Weights of a small transformer language model: tied embeddings.
Each number is 500 + 40 x the weight over its row's rms, rounded and kept within 0 to 999. Layers, rows and columns count from 0. Numbers have three digits each. The size before them is the row's rms in percent of the matrix's.

# up: layer 7 MLP up, 1536x192, rms 0.0946, rows 430-446, columns 0-191
# down: layer 7 MLP down (transposed), 1536x192, rms 0.0898, rows 430-445, columns 0-191
up430 101:505498509472519525507493517402481431518513431500479416433505548489429503532480470496504537513533497456482530515468520446544580489518409486471476445526488476486528519517545463554497495472502511524495539510472556525460508399530447533483574468504467472445543502464519519476478488502429476393448525504469493617445440521502495469519583482492590542519502488525521507469507499492476590472543410544565540573485479519440427467535453506483517486516488512542462454537450583459481470516479552498466519532497514480539544498508648555510514536488529507458474508506496496477489536461532440540
down430 105:479419523497512436486560507488493561484494544525482487505543475558506467476494533542512561496515516530498480472507497438486502567552540484499540521562488473532540477461502529542496545500488482477496453429507557513537548549519470494495491482587637525475488479519445528466460503420488526508517507463467489508517558402397507495488493510449415547447499519450421555514492461517539478535491498553475457455542592587471429539487520600465480535540481561410520535513497467447444459487498533519514512472447485497481539473480496541533425468511481472572487523456456563525473524504429534429
up431 108:503461433522532568512504476539498521482585439508493537505538453518491532515449516514524397461507538484568420493502509445573515515529592409438559451506532492542371503486469406507527529526435493518493480548521473477517452522545526524570452510543513494550550468460533460526503520519488511507496502552475527463530516489466501531423526502542553522463519543564479471467516488508502508510510510512497539480516486551505529393524465564442513519538531545441480523537488569472488502517436441490445554488499481563459505453470516456572467503481481492518469543497350511540513500507435455498
down431 106:501449447476528565472519532404528473462524589490503490528450548483388498492575499482490460542462439524554475509439497460516500540515493483515526559553541493480567495509566585511515508510535530442461528499499461497402581500453558478490458468540482513432471553497481471575572463528477507493427572515418488464543510518463440534554487526475496461528496536482521507524434506488492476465460533537450515475476500504533488537478537561462507408480459492486552519474464460472531566561541546509534426435602475539513556476489437503498473522468520537436538498527509523513488511494565479441
up432 103:546504424532497473451512495575468501547507509528539454508449394492394451460507499510493507469493466404494472509488607487476549456467515463453452452502530488546445487520503540595464488405486525530506513554396505544463489475490437516495536505528472489531531456487518483477463481580491545501545474581490554552561522518463446481512510556567557558513396520448519534507576485533520504499503559472451544497528467436513505462480449530529484507522522486528525529544567512576501529514454449493472618507532492476516483502491454467500548487488526542534538478528482512461547527498450512461
down432 098:481404514512504488489481481404512494555582494473498444564516505489475532481489488605476481516502557546447464474497487477485481504522528591559520494478509481483632491423490471480561591560525423449463496453498465537477491495546549537476469417501491495422472516469490551496498600441498443497493553467490517452495503524497542519502476477446499482520469478546486510552507547474537479471512436554543532492556562535547501558527514461509542450428523544470478434512448517481469560563482499413497485485477506463494522452443570473507488446551516499565471470490541564518499470493565454517
up433 104:518553463507516545501542453468468484538533486553520442507486489520430511550474519468499530484556534462531447594539550476546504485494466462399494500563495460497491541508464472543509600516497468549454528546527478398492487438478541451537474454519429445498550500525511468510493529507508536461563514486454575453462456541540577437472607458514575517544513471545555504479486469425463461481506551540559482519552490545501446494488466478523484500481497456473476509469504472482459530566456483525481543474499497482499491472439572487571529437488550531491532454541459616469505478549496420441
down433 097:485470537498479567543455526496463535480494516415505445503483410489444481486513505518560475560481533449534560502504505452479479548535493501539540431445507482542497476479507531433427512513487487507545571513517447504445513547555476501553456533489546557427547461555547533566524431510442542530565466495491491528515517454472441560469492534458505533462572471454414438496486581544495504505499555549513481447535451532476425462517539516526489439525454464473462461477435513506549556521543591470450437486464461524490513471567449533450460471559496540558548475525487500522525536561450443530
up434 101:575498394490573530529582482498562486434483409541498466520496496437481432442517540484525477459483478469554484496481490523526507524451490551590479507457548497465530473557573491433544449494449416515479498492511444492602434451485516448517479550512467466552518452419494514505521519484508520484449490556497560479602480435514498544497468459500476562498497505549485529453546486519529530478487520494505453515476522496541517477500581558450432472562482542439469551483499561535491445536536526552482593523500508512476458514421526494502474562516527508474515524583466498519503532470507566541
down434 097:467503484494463448613506521522515502471610488440509504510489483462498499533485505429468523488536472498528540545527526508409360480498531462523509491535574526560515430480530522491474470518387488456521440496487516492492527540553529484450616532507557545450546455501528502405476572444519471525556493463479490487451495469501523587467494470485443496459579532527487483472537498539443495506517563481501533511429483537468504503463489510485478507508464482560489512545507479521430596491446523514411493590523505543482531506498454458540533459492502476526542468475505509496444582512536502476
up435 098:475456504457553574453489529511540455557501491492520541531471498514491491553517450514479384488521467510533482456447462542429484486469528480452511514479532528515480521625470478454486530529494486542493488515502441525478388484469502451532478444521480476528511490478529493441497542542516509511488481512421513451477472498532466460512522538520610549548430542508609490546550457540584436522510510490511477507481465502438469523452500596470506470479508511457437536527505502533552493508400489504465507522526470480545481503565549504582575509480531488554515475497440565363499520521509460507
down435 104:546472404492478483543469479426513505454532465467485469447485500478567515492498529544542578512507508558463435467468470493502544571471544450526469493475479497496548459479552481461414449492532468533429496583506476530488528469526528527576445471527500539387520517497521552591484426518489525473522496549462497506465530564534511505546497527497476459505439508491485499460427518579464502486495456541558534465505486490492494504534518490571553571492602562538455458510514492515436515523491535485532546565494436507499424551517386537425519508454453475451497473539590486472509510515526520476
up436 097:545373484465480473454447575491485490475536474474476585506501541531467480498509547550555480496499525502539527500492542477579540475522498501528569481503471490595534497537518473506465524465425426484543475570560500470492532442506532540511454477478457424455544501473572492471497516417514574425468443521498505495482506525466470488468513507481527490473533440483529495495506488521466543473485483448571521520514480533477526503483470549501479522506442531530537433475455467503481563491488530511515513510480576528499472478558539410614448479489562475513449516518525535485624585514541417413
down436 094:568525452476450481482442551448476516534499531498473536438468490507555572450483530455539495485473555498495527541541509533544504522503534498563498503495505476531451372464517536441492542504602452455511518486514493464536503551517439490542527572561486523464519493443477485511464549463480473475537508588531522552559476514521508470536435457527436528497596457432487474473465551513480529499511458507505459518523586504490489511512517475511430484541445638522493452527559531478496502505544411435468417492419537509489476516527542490442426496509475458535525537490542492437531493438468515464
up437 099:583501429465451539557581424407465498499572517538415549485528521491538471475524500484500516500472538448557439524464488480536455509493485505493457494502467475557501472493448545519409529490489454491552577455443509496521458505516438521559567492452540504448608495535478476530530538416477488515476504501495509598481567478501399507487548556532453534473439493447466549505530415514479503493463510550516505469528481545473564449552429449592500481524491530492513489459547510515524514541502479504513495523505514477531528465481487420544484518468496536459439533447481595463539524488497513532
down437 103:572502472546469514591544544467567518525496539508518487493550480485499512621512423500531530493515452544555450508549509526441537541452461498492488608496496475450454549516496547504558405481510467513485466511493555522551479479484525467466536437477431451502592527442463474548420490533488490484468508502419482451489495580497472464487467491496484543555535497463549444498462502458478442518540500481432487459538528495514453488543473608465480500510558446516569526543490498541418525505544569534484512492484504466558511484486513522427487478450488472503495541486501443483465504487589401495
up438 102:550520529508462502468505482491484408507524466470536507460509470549470519570485505480548448531585533511504488544482519446515556544525539452502496549480543548469479503555513461496500585486538506583549473501574567484567523483560542469493507521509497443415584453480507414500517497500407490494560571537493508519426419515510430525552510464558507494522499428500501499493449431468467517416488486530502487554503504525482444516427470456511502510456438476466558536562487487494509532607493457498475510530493466527495475479428474477573399484453502563456492463517485483516524499577481512562
down438 104:533511529529412463490512523482480518486545493510517466497505540504537467470513535503469496486511456454476491542551507538494533546564548499465526532506415495535484459580556475531475475453483532419524576465531443500459531492447496452500472457489373480425499569582494551503486453530498529501517443541482450458442491524550542486476463539529496504425547476565492524473526474442521426495494523487538540493537487587478523547557498542549515465543587517548483479557538434502571528508442457499512500466464572389485517492450504418420486538475454481492559559477498492538442491516466549481
up439 108:495466488533486478563534532494515459513523485486447515504494481480490470503506511545508526473532477500542453506518473469501497427497477600546514402489496446487497451497497517469512535405465484527432515514473568392452471559486573521403479456534407539540535466553489456493424462576459504577510459547423453454536438435509545532525515523485516541529477537518545547425538473458520465501487510511536482514510576476545438529482457487501505510568473583552516475521500479486502534536521537504530482496480522459524530482397576439562530487507509530499528483553500603469458538470517482436
down439 105:524524481492514538572557573535570512452500489511425479458392478559496478545487521485518448508482486521513470473455533537457500512513495510523414536395464605517459575528507446441554505564456566489463470542494530531478484474462422508494446558440474513516501482474525477524493502452560522549524496440527447535519490540530528613397477488517476523479530455482518542588538531537465513459551448514426511488525472471514495529517545509459529531516564392460444483491526528538510517536466492493513480530547521526504474472477537500537479421467476485485474454585446501473484549476532472480
up440 089:489477483493504546515505499545492495479532449525517522527462545503500457492462455533468496441503488527560488491575563554587493463480568455471481538618596438525496432511470470499414518448448522502486454534593519474417579512407505529504421409547403476505522468502529496485503471470504550409518429505507475506508569492488528525581502488533528494577551468487480534470461476547535575506530530513589520508500467460517574469458490541476533503510569479513495515450549515480445532459501504479525522517492531525438551554478467500533496519433528475535506534511510513493529505498539445443
down440 088:547508494515496470527546503477553439472495463473535452497504512553545552528476484475541506528477436519488490435490437501445556464469533435468471428477504488521454498559495487425482488460575545460433528448509466508550525511597475536545496512501533472578463541492523510562521458570517556498470472480554472476483523486509489548454552505528510524486472497501581427519491482493489442499487461543493399441500530496536469512563583501470588496449554485503539509510517577554499492514513487462505523492443529406468513457418604461415526486557532533475574438545443479449533498539450494487
up441 097:442499510562601590471533490541520454469472512542497446541454453555490476513516485449450471485447564500484533552501537454542482448489548551474559460518559447489434473521478501446551582421514501442514501528480489502514574469482532499497472479519476451459492489503511491420515478492467550423499542514434539507422454476531487440500598525565526513542495477524467439500515441548501557553505462513535530495561581522543574488566510485463485464527544450510487536443474538553503468491510434462478519494561446524547466447478522568490502508451572551449466522480493486499505446454427472487
down441 097:502403470443368499536468429523464576493517505470492519437512535458517520508468549460536565548498459508515487516568490474484531490500487511474533523379487508528534587466501451495489447532511524500555540458510495434471480521534486506445487493525533582552491498510475587517407421447465465485528465495481531498530563466491499522576500450504524461539502519512459530394513502471504486530484465546511505553485467487458464545438562438508461498495468475443455532530507527476509514515476466534565525583499501545410489537541514527473479485558533483513550446532479523463561566510536591524
up442 103:467565455515537503484554458442508492483587516547533465428535478467514542489418494495523469479486503397513508492412551464502475516480535482518517507534539447582417497503477499524472499489536546537486515534475482464535497471467521419554511486546524433545524496439430490487446557509465539486492505538416561458518473517426458413477495458499529577552509571518561468491556490517509536497479521476491466523463524458533463496527505526503476445527546539581559507507460516571478497508494500476599534489527391430524556427481521434466540515506527548509529460544445509425499523518542514455
down442 112:509465527456526552508507538542467525457483544439501552503512498530477504539497520438520515540545479554519557490433561497478430515484405444470535533526517552495506540480484526465477468569437523519466499498510489529515504474556491468431414520497454454511526522491441509489566512490541531544526503499416589508537460536482480460489440452463458523538567553538445525481474462580536461488575492462492572470531518417593501469455497556495559516508502414480486505492448523483411513511576511586508510532505488510490558432453526496524509503464497424478468428567458427490532507487585522487
up443 105:521551556455491542542511489462504442503494440466514535482484561534443478496511438492548533500476505492552525462420477496487521474506493487476537504533571446564499495495439504408479516477493576507496515460575476478459538411474517503497475464586549504399488483497447494527510551512472466534482535503448560475496429507543499438562480480491483533524451479465418519508590478472491516475454461487565479531457498481508462481527521380539518536531529510565574504449488512521550503520504586540513512489524503495545504417474535519482548503421504487531562456460498501472561474423574608542
down443 103:500437464513492502545428519482451510569513509539496523501483466512438540537506552493431440518455482463486517504606501584518550553438518580506583456493469494454502463472487522519489492509523500444559528503518483514472450562438484482519544513484543536473491524548523506437506532389453451459543477534554471409462457545518512549495571540496526479434479436511525512443458476438539596527490411512511476503514512511507552439464477512511500425505485592483472481555467486518591518483504485422480519517525523517484546553510513466525507504514486492510471548472489512498494492502347484546
up444 089:468509481465524554516494537505571516517506467491485482494470524449484486542447454500546527412524559514579492524542563488549486401454498459541521486513591425513524515477529487497551463517424531525534499520503468464513481525584531499491458467486438442465524515530413535496499482488489544471489517526445532559545524523517448550581535485446496598465495524480461448522473474495465500441512472489516560559574491562528531411436523529530401530504471442451547445489499527543461559522441507510479550532422413513544511528551460473512466472525496527497481472451549536519560536497442455543
down444 092:478548504490483535504535489473520570546487529465558430507530521551481457557507537490432506439542535561510463424465480479454567506441448458484523474457479458455438584467437473544544499454411531456467575421452478496502515476553523436474486454511455476517467472554510466526550501528539536591423488547461489540492444453474495473459484594467566499508490467462465508518552570538532492485435507530508525469446587490560444463542537550497473470550508502487484510476539507503548487525502489606481526500565463492525547473455521537520540479539533472536539470521461506532456497434577512495
up445 098:495544525513589514522540432438491439549565523500471506484485505560496433480490539481542488498511496484499525526465496521497478484546489511536482432507531514490474487580510471484499550438562397463412460508458515486526508458481579469455523510486539426553521495478534513441519528531493536526523560570477521520456502496520445513549479547570508578451399425506532520418506419453551480492469528556519518523461493528492547530519553434478497524446450505460526466545496488422473522533510500480507561468513504518566595423450522533473517559596485526526493425530459549494476461513547487551
down445 097:522488404467472595545461552442476548504492459497494491535527419510540502526494479490495437507535469520498581470466502540476523470475537452506482498557531531519498556460597480531458474588422483498471439457523557557532538409478470538485469498503519474526553530446483503535479454516521552555460470489495514403529482511456560449458537439478467493536409536485479510473506513548515505562542491484473559527529478427404467520584461462504558523496499455565491519484517500453555562484519437549495515505480463466535577497528487564505454480420523462465506496533494467504519497583567496521
up446 110:514488514422572475522508467498527513447478505526473465481445530514543461501508507439545510404516554424528499504393495443475529526475446528522502449505554459509541504538452499506491497562481535510512504557503514453564475531510500438466425530501541467461509488500540516434470606551450525511503504522419556489497566512500507542516509454446501555508541438495489529493539491566491488438521498446540449528551562502569571501465517464534473534522510566437476510494494470539522462574513476518521475594445441477531475474541499463494552457434514544434447464429557605494489533508547557533